python train.py --n_layer=8 --n_head=3 --n_kv_head=3 --vocab_size=2048 --positions="rope" --rope_base=49800.0 --bias="none" --init_std_o=0.0128 --lr=0.00327 --beta1=0.95 --schedule="wsd" --decay_fraction=0.782 --final_lr_fraction=0.05 --batch_tokens=[16384, 32768, 49152]
Each number is 500 + 50 x the weight over the matrix's rms, rounded and kept within 0 to 999. Layers, rows and columns count from 0. Numbers have three digits each.

# layer 4 MLP down, 96x384, rms 0.0916, rows 0-72, columns 0-191
473572475487502537462481519535590601467558540523451483552503457485478456536528577484577456574532455513499520543535471570572552532499490403456447580494586498505420482360524483477465486493487432565560485523483431519530482473555523538596566486478518432464532565466524452501466433498431532443521468460525487546502509447495452525497451484450506609465499562534419523468475483479430513507562591519476546519531480464525525501558437528503429440551476508443475433450567460468593582550492485434412648561524557549505495427499444477521639465540533574449454441518612474563462484439568621418
537482588528445564512474450456563409438531452565470482511527560583523517513490583472472471447476480553575516568547566502498531459529524510505455544448485516594556489431475432527500501457452495542452512460500493514452469492452476500540387581504563487540503598460493536498437494582380407525434507496495507535558482477511605511535625487553488514526420465569502478470502528508454446455528579499462520596467433600556403559550493527424451561534494419595500479458523450527521358530541580408477525542558508526519507546550527526415531564561548561471513462472417456515403554485563564473
497510567511546537520525403489479491448522546470531540498554410463556515478442543459442497455556483497488460469442492567446498510487508531496500457532570461515483447450600558493453528544553525455558470515475485443478428342453571493566537549472458488469405536542582500449497492457597525509451439475476491451492551484429422543537477489472524532590471417439542384567570483459424516547544490464509440544562517479401492564563595491400527479491549587515474474520537507515499502466554475478470519552557482523584505452484496454486493399458517517479554498482579498529551507535514498512
485427412468465579474472543457405466510443451512460551488497483527537519446523532501492537408489531518503516466505433407534421438441480499475545560477530568425498561519473554552510542523529519525591447415463497579522448584422458452561578509497496536436405481497502531443468493607535535440537455574561448514485561425459505413463438498513481499588428495537421553474503516577503546391550483483421460492541482613529468457494418552587555495477461523538480582430515463551498437586523456542610523542428534545395512470585442518520498474527485608471503604544445525437543630496470574509
549545486528561469463403433489448490429473495429570549569492587541383514459602583535474496427509550530494527412539414583534499467502417559515543563589503538487439533549552499506528546499535521468503553581520483527415488639521486515398443510577478517569473505526471464448449516363514649518459441471518392365533502504429500478545500548600505492573430502475555560478436510553423446502528395436509441564419435496455454554435460492510491470544485526477500442418447486455524546478521497519494477431560496450538563461405554547536461556510453539491468614542456432551445560508510450457
467473500482486548550495558522514493477524433547523436567481511466546475606432474402539472576494532492433471546577548488551498458530595471479464495509438432452499554510396578470464481500548490464489473412442498549672510465417399478536573437512550574538467455511551461420489440452498451536608591569626593527490499484485454502476423514480558511405418481426465547402468513457486524516445461456521623510576441460506463559508482541522528479477454490522573398499506509549494492527579572551470467479447549484443551551580469481533517407503484307483465367532608571587465466516479438541
422492526518455462527556530521483580451438453578542585441435480532547486462474542573462514532463468462467546463468425494492474535481425496524497386511487469449434383487527454430494432485414473476403503550528535545525558457497735544478497506575555513451493436463516514451415512461411602462470500488468474476442516497496442520515449428419427585528598484539544499509550542526434435498425535486469616402480456477480452522474443418532555453460428433497431569495552537463503458441461521553444452507609461508451454509557462474454502489434451460405539513504293457477429488549398379480
519411452432439526469431529467527404543483497519446451491446485467528448448576501484426513531481520506456524475510511557519464495393604456544520362471503424458541518513423439443514441507481483496450478532500515496556535477479420525581578494520504472560436527495558570554523510517499416486565550551531552568520487455452508512467540485523483423655508516400448553526444551510476405441452433557486425498482449469457535528516540469553546461522546390497497552473523528470494476597438475555500473480553462571456467467565485492536564479489549462526380560519495494481523547440572507431
559495535509533544418469489518558450445574416502400471498481509522516497521570556534481528494440460394503512561558504573460551530507503457582526605546603527503439438503549526511569598428460480552505422525497491492542483586499517498526491557501540352458538428530466518462479488547468529498577435504447487489389432409548449491534493537431540436553522452444501579490495569480438483433598523518536516428579575434559480526556453489455510494547580447495387515477592512470558557552549610611471593461503531490560506560390474503441482500579537552417464598554476504483496604497504443470
537481473435488398507552545465564533543439583428486512462560439617557470549496515490464460525515524472552574598514515464506447449480446493481506524493476456466527537595537556478517537569592512543478549458473506417478495518465525555489516518516467525491522430509488492530523418454527504470497459521446536417570641490491534511473437477493529473529433462506445505504473444504521535449602568540496544491536497474455480468443599438519503543449484461490485520573518441501502536462414482487555536492516517446416413582548544570527492528537522553485534501519645481485578482495453460568
464526462524538503464561436452533520457501463531536459412428584542467458490508536607457450493552520553534468518503560545472435455551507479555513452486441474458500527447609506449498513500483489492480471491513486618437494508522483471511517482459499525514569524486420501603525489516533381520653551650522591521435593403520557512575453474495566464473491445463479492514604585409465518476459559418575432567554474546452485464573544451591520596464514534393457464523327538495455656473509500518520498570558347551473519525565461471512471481532529427492472475451469467521541499557506488524
456454553508450414470477586514511462532537419452510460524497437486546448474401461509563473507473477513522471473554493523596460468464468458460517470508520462578564537550503523514483437550501508563560480475543458559606472418420497535489529463509489511462624544558488450449513560411488477530477470420553462544573609447438481446457585494461456458542542574582511496452464511362514520421527526502446490506434464521520538533404536528629473440474557532452467503457527541416527505390543475509462490496438476468480570444535508528546566487543476478514470510510514462464467438430510514526
519448459637432460513520465437545585521415446567465560504521465547564440506602490515443439542446518505497529506537418554528599549422444433519519444443482479510489475496502466425568513497497405444496478545545468493608530542482381589577485529599478487591473544545523434534396501518484510456502460409459589503593498405453526575567414592451442579458407604495463608413464567522549489466558490573449456490550491526561516476422418592524408542630489533501609522381523571529515449554580451374391555404585448521554561536559453493539579503538645517449513568571545551536514542495442464554
570521462638483503459496457449446524488495513529505521556495507488502525488530470429512521477471531519495451519471471450460516485495527486468493392465570516506474431534546459459541555501485490426516574465491539588495494515529516539453501536517522489482486348509550443388487427591394580458492569452451559499431525449492464507511433544502445505446465616424493536509463493551519440439545440459524496524484488474549493466444457555510554484532517512550474562478506498421520544470471510442444532438571462542561494473419524500467461453424531572441455496499478555403445479516544473516
604549449538510518445524564523440520481471499474482568495489534584511468468529577487552454417581536524389487572492553522539550583470422523476533432456529489533432466472595561498501497474521471458493523471472500569473470495516470492563536458511528470530462568499432524449532410458587495487561562487562461520476488505465502455489474558477516561536558481465469511495467514475634575485501559565542547511480419526583496557562466582585467499611490523479433470443531506439467429495515541563425527493443463470543419531430499509516481543503426464569514533528486570432513495445545466483
553432423477489486542569527552527544588444466455540480473459528575531543517448486591548557540545524526429486500432536470492597490497480505530457427484414469445528595510589427533483461563473492555517510546457477493541462456485422407520543501443457515510608505510532500486546420440597507462520542547555520460404466612533480541427527575492614600432564509550492529471584509476513511495587552592534597608555550557529495470582473514394488511447534565508500490612552532531502519505481458503494564584483489477437477459522528539569547540462499506538513577533535464456528456508454605559
543538503490544521463547499570525509583532456529620475511546506441473473448486413507457457505619520495526471558586615498467390543520503461467541491542456460642477510602502480468474566414548589581530438585486557552551581450541502557546546485521499496460562571472454530682473592547588521471528520526496575483554399511583458571504526520599526544442466526460453468586622541465539499557506455403477501521548517409457484489627509457439493582513540539512539586562432550455474426487470438519487599502496426510490456447400460527504428418480439526537538496645505476439480525430587534505
447439447365541540500476532469511447561495457517531539492516410445453494450487489475512538523470494436577502450508397506467533568418370418529432508548500464548487435517446525409598501429444546532507463535516436514469461535539458529484543518490480454502535471491562566554507487475511517523516573506513534529538443459480596582528573489553480523549374498422514495450441502504486493530432479560499456440600548556472523451403525532587518464423603524522494480513482469504445436490451536563497450494479566520505476579537494521537549478528603460448534468490511435460475504515540484496
527459494480621512584505497527507454484549529526419501485454598528584416573462489536420506549504457558394479588478530494492584535561443567515412421450514506452450507504542565536453487473454476475498398570545480535521482446560512480476591489409490386497592489467538539470405485467461502637600576579541563404510477510567508566445609560567562540470508408535521522471495541516484466518492465488464523508564531500520457510574630473533523423508535561429538521576558506468580472377626540596575494483400530569460459545432443492574517407413458470521551499581479508507513428506463563432
420522586508453503533418499530488473510452482540536473504481493516507480413560389480559515483476476413452503448470467466621488467585467500510614559542490567500495515517503514468550573459574524497556510484495572489527427447565530503557471474477515508499490472513496567486448424475427502495532558481478600517479521500511564635502519493505495490410518469444516528556415519551509372457514541575558420422458446547404578580477484490578503399478510504454501396495468363510554525448552482569539589471424582458451575542498476447488448477547497525558506507520435540412521462495484505411
565506462461509446437568506358499500464532466528592664500478428454433506513514477499484525486386426518481494587463544460461609567497532467510464553438544467513510454429605531499539512426467449451479466540491479379402456547474519588538533481459528491578447500509527455648519502539495511502515461547480562580565500511567565539422541557394489506385396482494466550503538435473497514407511464552522413447487466421561510442467430450454544507545516521529601461429491578447504433522470563500481420483483530567477526458484407516513493501460499496435506552453526492411493478460500481509
497525460564528504594535545497459554578561495481530468506616521502503568508496446458425517517557489580497473440490560506471546440475485495479511525481464399460381459549480582583443436490556444476458545488474487547521506409426578485533508448562419571477416505534491419484555502611470533409529580439467518482476464567505429439464536512567540334558465490502480530458467402474422515518428421486427422375445519437496535459582461584520552443505461568550485594583524592537450545494454477465487560522558461454441518509440540613556452573405500516538577475345471488431493477630458534507
467579496478553469492558460514455510446525557496459491448561609396497530539448439402460503503512553500528480516472538432495427505550537542455429501493519537592517505513427530467505498469509587529554526448547521443466601432508520433597582463478472526499498530516530562524381572495489545433510518513495409458353557538484480426424498527520509449601442466560478452535540452418409514495533596452414584525517454493504577530502624521488540503534625499455427487578430609541465531343433496499545434505421517461495478454364610472568436475561508459498476448447404564476475497480477496498
491533483535433508551458555514492435557457503447491463522527551509562542511475536462446477481475424525496464527449439468488420515505493505523408584479525498532532446499442488521458437521562498443453462465472543475493520542503486557511407489475513498507543482495441486529567454458486524420480491358563522501526459552511534499477489481501495469507505478465554413508473490538537466470547434516571435452475460510517415466498522504391550455452499479465537468504461485575445522558485484534423431491455527463569454548480506509491517537481543433458540465466588497467439566475504516477
511487468478495514461502532501446572458445411511526514491529496493439519447531487487553470370569427462533521465539463546508497482527380496504494509564514516572519435531545456473608509513487495485381526528465559486467417539613477517428473507482557540474509473490479512552499495465467486517535550481467479496485565421489446522408480445646500536554534478467526525553432486396565536492523486592518490532471458481480516484459467525624533531470556509531460551425538494431535518497492538539478409493540496461495471569435495478453518450506503512427510592463424545502480409528425516524
589553520509554521512569542580492496504517599435469482523577565583474523578418511501463512464383498624419537535465496487352487480496535566533485479466554449505490553464551530504545471503518560515480499579488526574453528500491550564397524453498600450549570602615461565531610528535529507515485483542519441393552498527508524527433550591632480576513459588422513516475487490480548553476562527504588461550514504497526517506491466543469553441541554498566542499582443493441471540493432515515461439535509598610566465471443476493442472560434535491506550484485526531529589522500534492536
448504552504480499449459441541487417458441515528450540489557397411476523495421525515460432510501568427474520463475530520463424555450503510576487480542439507551495619537473498587436568541469484510519425490560503568535544455523478486514486507471454561490519450416574576505497517518544450554513468526523502480602439428607545507545564495505502610516503539449514542437468485556506486502552495458523501515372517481500498532521546512498479515531533511557478559513469564622507610446561510493518504517505492534557487589481498519597475517566480503512476504450581449488546508442492583505
530489509492567487577541514493492479497520522497424452487548490477539410541430572472497492510524400476474473547580563404536555559532596534465543520520523469516494410609468544431471436483599473463548393520501434475519504514501453548443500598447498480445505468534503415455516602557422403544518502463447414535453509498365562491489448484601572602480602416588508464483542551495491563500425515427431498469469504515467449516584540533596534527472533528510521513550471497397546442532464531571527502538500483540535542432535521430505474478543463537463573514475435515545502475434482507527
431438468492524555488524607585533539510461493554581566526503475608518440477480490480456460465492498471454487469410545508558560513538457475505579511525467625516521530564406554459494534517472459538458500521535436488454457425536442437476531512487507437519414474442543550541423533551484419489486507494524564514534494506470537523457484489583509481492450544483395465451520512474473520495519571589526559599489523525481539395496561531528535445431526410451527528601546408600512567456527477416436508517457441546497502541491463428528401490531569486599535427555477494525508493507515498536
487504555486479482491501489545471539510452501562471533495543578526470454481527564492551496530397521518518576395464487447502504511489384507506452486448451571432485501531442435446579498529590482526581479414523499542525456526431503513458481534553528489490560406525566496436524548429446495508488538498472407393485433474535512513521482434463466525575540537491504580392505491556441510459461452508483537543485517468491532527468391596528503495494485464527535492440526455519587517497458559479591562488496515515455461567526472500457577526572481487511476538476482510564472496600490438503
400457493437483509554503533480451479486497382441472416429547501526464511477527496545502480490523494582533467539417522490456560467487530531511557512450443543397527533618560501537477608553454529431535445453513468444552443488459494486464521389505466485397507441496498499542496469495528403414507459449520490469541624551529432530453552472407597503545502463462535564472482399473454488507485437435503519491463436484553564509569527419521535546456535464486540496632363505406526523459410563502520511486463463454462503434471530539510426543502517486537461478447522465506524573500470505571
480518454465504574496443530477519559541497461523502498453525533503461471545538524608510507653555405448453499489555508505540518567474536444512526470482490445452466566458496486468474423500529507488463535480507539634514525498501465558522564482471466432520539454538456476523536548450478439371537462555538453476491476600573491408515483486596464400498635528476447455497545483569501499533459536534541574431483466493487551452507510522498487445424518541543522515405448518564505602470511589502480521469498492500413506569486486449533461541523610468528600487535493554498454530484431550495
525480554567538555553534577521488493519465569490495475570521547466482631538525632521467537434522515408537483497448551566395450489570604584507503583557373594413622454489550470519483578502486476513472483475591573516487487433529577425529420447458515417517624388477413545526445513484469476495437450484505457551513518475548504489491541509468582525546458513513523456607529569511509491595395531478453525489526468520499486484504612377432478507535518443466499416498510467416541449429534416501566564418519534466445476380510519493440524471479481575533502517557464472419483439441485463453
433536496486442527533452452513514558499443527468530516489449565448509546453512566451578488569460427440501511612591420508612506559555495492483565414551433458566469477363549502470471493596520465529514426528501458419514611520540521447521537579452471564407528409483492491478524455572489575525532469482489534540486495496496428440516574487565435529541537454476461477475557583587514618517386519500511450468423575529491520548545545551502511475426518481487568507519542501561496589480487564478473374421555453426485536545479572638590524561501461513417464529495529521518473508585468479442
571434503472434434613422477532494396514541501486545458447610459497442543525475553495445486499576539469508439466542547564546454560605535440484498583541496510454466567557409524520466510478605526509592537574516474582467467505531553505479568510481486486472462602611425536467458497528581463454434484497499550477436455505475489580492452489495532431526515443500559454443490497486461580527465493507471523449580505489547555530506549507488491503398484443437539507521420475525576503547530442524526561535487447605515439485532443553505592499505544493509605570459571433422516514537511558534
473542529483497382574447518450437587491465455490587428585551505423448667472448448515465502381444418526475510429512433419540553525531543528483444522458425529465467480385525539446529447454483541508471501498442571448486546523513571540507490485501534503493458603568555559473521506532512561466472541484521504516433512523527466450529466406634502542575440511453522492575492433477604486559539461474530430493450536438477440498461518577457539422480578424483488468553438516416476512529389528601484656481500510478477468473541426446387416525507412611576533510431557467484444486468561497413
383500506508489500420540505511403522514479518494592504522595395418485516576473474557408549511488493535490538442526524512475534482482455510487520590516488542476475551554428542514527577484527454530478390502472571391541490406484463496439490533479558541541496427526495535527526486531471476507514415521487464543488543495425485494453487472558577551473486568453480561493462496464438574446480543430521487569617413438447476523494530467517470536485460470482556452495558490489416444536518494485545623444534468494506569523553497549501521531493498476412430446475507500532479496478538474543
585571426524492466395489488423592502526494592488503526496397544418456466535454448558468496453535455526503487511442455572591463409541456570548476558545488456534441541546497430520486450538514519526470567506470475548507475508417494479470502547403501591561545536471490543427485501437537538505521500509505590470525454467478528587585632506513420479606556524557572548590485483498557531557385465456564581539355535547537431555452493445460546534510519530504522515493392532511464527470534531604539527552521522443577488479416549412464437437553488527522464464615472511534528440549402490518
482573425534482450587483533570532553571465512477475573459502504454493479437495516512604505441495533476507504487550498474459486466522434453518476472475498513584493504469469550476577459475535510535548571514503505423583504577533435497505487443502513488493544499523463524550500532545485508422549432475535421524451514506475476475512438487424413582460459562526442447509369466561592569476488408474457549519484443526482479476477529394399472438412552459430538459401475446524468671494493522488527445557511571550408542620466472510474509547562508560494465435532541446441522500555484535457
530520521495441478504518457483459504516445481481556430520490514478512450514502422444557539573528459447467490404506415612457447510528378442511529368511490562543417465565427619452524407502367480465502647576480496499493447470535498461452435479548475477479526484460490463567479435503516494456446377419447450547653563462461419454594524487441530465485493485558544553496501489490507510582446526465461511429468513510562466476436489533492565491490480510574444535447507594502441515616462464450475518575469508566539523472545512627468395457424487478469520563389533554496427547489488446502
389464492422441457471345401357593476463510465485541372378472558557489442559378481566581336633684489385657263644530595396642473473505619420313425420489443440512486564603612401540337460469437521511609596510439318579540491676416484380476447505449282479413574478394498400486516464459568425566356439623521390549582479480519498481472560425428481487545590479629464354359519513451500504524492530505600449506567540537562449501597542500714368573494384478457571463629587479540402578564540519426490420492506335500554476377672481544604559383521457482549540400526577515647517563545640560547
478593517489532544529558498562488482479648540499533519513513492483439503637514560517518514527482527503513544453515455484522519556583519547517541473438599440391526511513517564459502530469465459500479406396447462439481603519518515517495494468511489446518504416522587543463510536484539522515514498492535514532474495504634476483483490408497457474372583375412433419512550471492501509432487484438491449583490527465409515515514542500379529503408380548534507575524425507587416523472476512443545403488528462446481474432474459515526562544442466536497549507475553581538537479523504470555
552529621451516394434562501551519459377502482614531538487537487445337484495493425508548548466505454521537504509547481470439490496526463559415501438500477499537535435501470483472553434511597493526495563469449492569461469511489501475555506514517514563487435455598483458543447514537478584614492633509507565477484475422492540497461458515463493515429400566514532497438510573505594470524411539463495491483413572468546522559458509445472466455541568464485512465442555460538484417540509494474532541411540555510528495584485488473503555499522495487549448513469567527532484422458474499456
408518444490464493547507564482578501551500503509481426488512544465515467477451538481539570486454490533508509501486455500551579474508526465506599604521496450409513499553510473494476561549482504577536550439535441554496538476519511580510435435534516567526462534444549499527460502469440509386481607528567445515543470473527517560469556599561501423495504504532473478596487489482496572518499449490494482386489558526514545435548544544546469515479431474485574550541557499465532417521512455417484542528478513495466540630461571507464440498548511565398475421560489538508488452416489497453
492537525507502525449510516576425443502566469468578455485457487393473553452548524473451506566507507504531490469452404509508551444579567486484531493454487627477444516470538526462497552497533584536502502534558461579424495561436496491502477544478495479487494559464510515412494493481501465484491461474476530461495564500583539541452537555518460564495518470645601485577557438482536562558438499528516562551615508457368487544523519466544530529473437562536516491469579526482436513540494516466584445543468512521526492477553477495476540447511541442475522452519383432520549513412535604573
547536563461595420589495487530427636405579580464534513566515540533429643518456447562561475432481353545477527490480479481483502479544531583471448508521461567511482445454506461473485468468443601447496565464377628486485516478535575501498449541551503523484530506527544568498508492486489556540580516490545549535576459496509465479566519490453389364536458446516540489649509524493467515569505430456475500565482492467512383498559554556510526490552472479448396536478449422498481481521479470618525627511589498551501661453522525487488517633513413565451458456543538517444527590425560453361
483533497567456356411501457426568546492468447453547646484482492508445495558587485462521498473423460446478475566503593467533466576496572533516468506438494477529528506503536561508516511581405482589447534491512499597507468492444491479474492422505521454508436485459460455632567575445527518532445514527460554542538554435526456499504431523513483417463548511603405512490470593521394424609527527588475523487441530556466516443449508527423526536563492452500539509397464458490488509393504515478518516543489459496487543391501491553487449498482528556456490520536586531382492484375532525515
514512528510503464525497476521531572448498474483434510511521426580501569446491460506521486546499543506479524424458554533452467586502541545510505505526523492508480525520484431546562516518527525489499449489523584431515516553514485513472513524472535468489536552455453536577470520487558462487505542501566449524576552523437519550552513518605533526531401503535501526438524417635597447473541535476548614546497515523520478522530494534658484418548513511458545546506462443430564409425502480508518507579479523512523484464487495510444510492530490532476425522454465460364543481535553544516
557500557505515535575554520465476508499500513577398545479523470439513512554556457515582461524467573453465490424474532579519401509416547486449548443461491512457507490544462464535416457455552535529415532571475503543439521643609516555532466506543549535501456499431542482585499441490391556467475526535526556479585414549521481497511421536581507516408523559517467501544451573491569397419513522452419545524515543514570506506546447570401453534536511451404447483379539532583445540481483528481567464545513507376557466492469554517486549514445454376569399525554585500424442533523502587534
493532472493489406422448529346585503466517487491428389475505492391536433488498463482539392552523518490476525528385463509486509534402508544455508582482472473522487571419457433523440581511421438485541420446499501482507446617435485435484509419500519436544509503519431473512481424515478424515520367524446509477512418510508509439588570459514539458559495468524548449423482568451494546517430422429581464555600498479513427454468468472518474596470546487517456474532418477368461420466466408612451448465491437479554536501491503520437428605529492464521475444407564505556527502455454418499
417481560486503518432500484500578538506544598480501467501554530563529500405469475413522505460461536481562541521490470497469596428516422508500378348547567485481477455445525447431552465501446463404499394451528496401532481510452523490496554514563497492514387475433437490490495561622535550561548503433446530493508468501556478472501514480567582576473586551461489513509544496447513614529475468484477478481434578459524464468464479491528476571469538535470542510562523479489477422553441477394502517456586499457493527456616498439478482480531503496506426547481563387524498414507441512560
478480435462527512477460519466419531597528496504533409508464411427523500481541533478374531500554470544471528451547563479418477464491515454463456503488401526599480522522567494532546435502463426553491533459500447470518506504523528562495565466481498468554534431463392517540486470599551492505553539514545526499406555480535505543411475538500495419537524496452488496531465500463559457492490462397496449505463526470528551513529536519535439507473535612594545555536558542569513523515532565530535508513529514493554492447563484445610596445536473453473548511412496465540598540486563459534
507460487482550463537552377319508408415516435544542465496510532513496506544512496441544544480600468519497450481477381532446469392475436544513575517402535447516508519500556522451479569492462440457474566543461529545506463401472556427539490519485491520511556521477565537488483453500433482513477617489349506531539450539600462523504457377440463519487519547495566455525499501510346541463523501495477510480527478503461475584406497458447489551490585489539485444537572469519483549475565461494430595508512519522557423553473557450528539527417529415483424504539527456522451559429379573535
530444457490555573491423467459362512482499527521445617507556563535514517458489604534458539470495462505535500455478460563482516489379521504490505467417517437429470451478517481451564447427556433424510496454495488514459488457553419505454415505471441589501479501508439530391587516473531449618538510480560563377428502566519521525474402440420461576574493471464487475569486531551416483437570454479539502526527496476523456424395419518541493523555463472481461569419532469617527468540436462465449479440479457447539506542571588330489482511502513581432409522526494442331488558470409405413
594467518511525426503470548498472536415466495550554457452435534495495498465496513568427593576539535509562517479537513564520524455582427594464539478456503530383489476517580551436495583467541498534459395547437515407464639508585380507499472554494484511426484481514450497598538512441565495590478395478546391564555600580635512493522500462466494593477456503568511461430505528562475498568489516460517556508401572513489464469472560513560540466576493483469466578460530444491491535556539489459563544510515553565484460551492424511507500546494456504527486469468402489543551493510465494475
453522481469497548554484468518500428545538553518542399569423433523549515465566527465494560427475553398544523505516496421437588481536430476557536595451471586538562516474480498514507486476514553467471591427565485559499478425558514528511508537427483477544458541528470566424504410540483528525399484505481518556471428558380600572475493507362495506485537420515568539483513534569498447549486481483555453573524393465484443531476449501465448451531423541530505531468479482439501571509505499538560474517431511443541540494520464482434502479486526494506555563499490498585474441494536473487
508523576426476540512463508501431430469465547487561460532482479543502434446513524524581394494478520532556537303615527491508477520483539538481541462498426423503516503512351492557458595500504536550526564524466491623472458561556549546466531485431580479395490512503551535531487557474521378599507560534523424538568452455447617506488532558414635468520573500466445432439474517432520512485503537501429537499517476464538529688506478504484417460545482439557508524510475531536511553488506468479468427573492552477448516509555509513541478517575425464450489464502588448512513479462622548477
471534492497475472580532491486560515589470449475460530478513444524418519568575417493493468446507503518491477395493569629460459577480488496519574526524483526524558434487365447549500596549514544499453492448502528408531494541446550512502427481533562494542506477492521498553496475565568506430503443498494430525438480512563475417580410550493501632398612447531474409610450491422479465477481392509513512492510526474383535476492416440496531594435365467426613464480504675536438480546458458494533524471429476563494593512520499539501489531476483502492485511487468492576457548479541432452
534541520484495538532510470467448553495572498523482534507475511526524482528550522515470521462394505573448530505510467635491486511493482588550533491533469461444441425482341512523566501525572478433485496504446567461571438524518450523455482449487529477421425504455516485512520496434503474586498487541480517484527486574504511541549538484455476357552441417594557555558514500497424531532532585496525535486481504508483497593484458450420497524592585481516523450488469327505535526549600563456500547485550589575582575495448485464456569508503486527490396544532474619420526470508542391522
514499511486500517499426504501438635558521438542505447469540539530489525494492489541484413515427499566412518503474534533419382539458551469511511396558464463473514468390437553482539486602412484508478453614513497478512551516568471523481554534504493604539423400556513502569539577469552432493487524514430517516484399488521539523558514389497446499511497469442498444479482483549563498461524461517531570461485597534447536469463444448395495439466504567534468546499475511506450474489485607453398485525428520407498566482518551452502438491444493447456611510474523608546492493397493462456
518546565535459497356411451532539526510472536468524542525448459547466494445517511494518565391465467544569505454473505546487587459519551590452539540582571604500552585501461531549499472466465494481497498480508547393522541477465541470478492485509504453508427526469445473534438456558463598448454435504405515536562504600580574552486458444460483440422593471513450534520535461502480543496480579445456576518510454494469481434467368440591506563511493558549484480462494495409569486568444448421493475526526581535552460508445506445566446575526541444442485514530344515373486437464461476536
493492529509465455514478544462471515485455544504528512504532492439410623524462453365515531513528448584573518480435558570479536542546503549476467502470440574480536551491498393468458497504434545515543569534514533455553550361558504524517450479481510434522434562537466590478450517476512470523408494502548436517426596564488514564433434532524459483552463481501483497556523480488421543454424479438504434632547475555543457575486653593492488497567467452578492582455473523572515523451478468521461455549522547523577495396505419564441529493478489524483548590476418449436450514511455516541
428544400391477486441517460515540443568586645463538543480538484466513476463521525505493558492555521529529453556498552579534460512486559486507470422487512499481594544549483468570442467417513568492413534507509483512562470482478420466474469532582513409532508496581568490472540524496452365512454459464624490509462534473501454472475545504448532497451586503609626448467474499536578477530564572513529506539553537531427559470528544562599516535464505610520512498516573434393538533546561554591519460544529518545484465511522594531429598482563565514588562522540523467610471550550529556588
428528437522525504434509459431533588548481514451439525520478503528457425382441471503564468531474547389445470508510440463468528504444490429510494670534473484518491446541380394494440459562531474472552476483569592533468459461478554481480507562536496525554387461498467464531531564412479619347436403430457485454438487493469480460478403542522474465403438619456434545466444446554469491462607456445559414392508386509490544341486445414483438550411451456510453497480558520528455462500453492436455421491548493432534506540528544447424478534413564489474516488511502543412444423558394435506
571476426481577492578614468514465444592575542542481589502590549520538496610495492484469556491621507418518480585527526458531517509527392477449531515495519574511427537483590516533463511447478449498484508443528478387445549447460426424451506454485473514489420512487539440457474516467416540485537536463394573544506463480540463500433611434477445509473444503502492514567507483487443466598497619639519486490505562554499490421504630448557484488547445461512451488486465495463501509519532517461412452498461488464561514469431573532553522482502514404559466536495484580561538508451465516560
524413457533457619543548448485518483593369514527517554549348466483510548573586478507589476564515454475480507514497623467444467593585370415487573451462505465520524466481420567502533517505473473532453453465528504498379423519570510495528450510515504564482541460419397433539507507650465524365439608491505473538487478573377514486573458457481482426431558473550568518485570466623476454507531416511515466494554506572572493409487454545506522516519450538413530491496549497573444390522521540495448514449470504500498544531480513485452471484502522588548547500593520470616470500553491451442
505507590534515414528493423525505512532445463467545543518484542575561473423532466503517550460495452504457491431482487418474591496627533494521430528613591591502478528471641519513519524554376463456509616447543424512481414530505432513432504484522481538501516445443521467460578569493529516474499569494533453411444563420435520470387484557411511390469452546511499559512518481511644475482510463547476470430409495456427496485445489510483576488412501536567488476435481480541559564492510370490562560418486444497501480541511530443576511470486461489597542498434409582484511487616469519548
427538522563522432457505548546545586474451491456480513483512622513517546521547479439411486455526532537587521570544451493528543450490486571516558511516428482532537550474609519531503626468498589542504523476445454541499564491515535460528512399562495529468524518445480428496574567407532551559542544451411538583530414535568444407508565469504537609570535540654473536556482400479545500522485441473421464536504535564498526612489538465447487503559474592521563469524464542597454510476471562523555432523433389444454525494510519507539592453430424437569491482448413485489479483559536508507
439439491564508496466588434487524595546567383528509412437461482516534469582547503477455492506486507520579513507479497486493533461417577483493537590388483452454464433563588517500556529547474547434510531511523486436528537534550452498543477536480532537523444554457480462501513528562463547457591471487485478504474546528462478532565455488551478527503581522533425540480490490513483500488457499511441518407523565518395484525572451501476520497540448559549504442432514569539456480451516554508552521545554471541512519487388421423502556507450501542451453459469572419510501477464538512477
425554475520420492436490470617443489564483637521412472468595475570474502613480471511450534475505532447513459465453567460486519486504507427555509585430557512522537537468475555434505555509530483399473492426559578448542516506515480519502478574587520471498481492481582571577563498516522393455571506505492522567450535476478470456434476586432500538418518499502570602532543479563437450496422525416505524505509431438459511412456474413549492481468504489433583510532499442577533372440470507491526577435562519467482484514471486516426545544532552537527568517490539487490434438525480510466
604520520494427521517398441518483576462511604507393553574478452543596442401523556532432479474478534463500527501538408384535465503508475505533539563478484414454514470409477478484483508505526441441483473471494539401496509506489406504375457429551486470483528481642537460448519419545448547566524507494486466535531520491538446462451562368546407459503417559432526497497420640475602507453533470415530509537504459519445565575434482558462480507595490454565570446523417451468517509387531492495491416492528498521564493470446438557385416465465430433601387486548467414514453485451490568491
571463578603487493474543505587491539492536586494526477501477555564608519520490541587496555580480528508530474531458664462515472467611527502477444465434586497419560457520435482573552502467503527495494505490484460596507524512531597512511533485495438517570540535504602428480535501576576474538509526430439463543447491438460479586540512675483456492459491548535586457500527458520433490465530572482467558495487526473601493546564467492552499601508489439535513633479438510493614567542477467497592521524521505591415523589486436647509467535509481413507552483451561492540485513538455531620
392425458440536544526515477524430512442459532509458512515494521445542522460424399511567462588541446512447477466514531476520527405588463472533512476452501414396432472527498518573544537469482505524520526518514432509503457458577577519481556480468489494430548573527540539493476540511564519566447463523429460455402521438479496559486529498466506452501500471522534548493564478510462496488550529579482540481446489469473493522564536451492502577485495515634483601500507548427531509484451484563511445510445473528487482607511507498555500426534456586438477534493435485564522457512501502506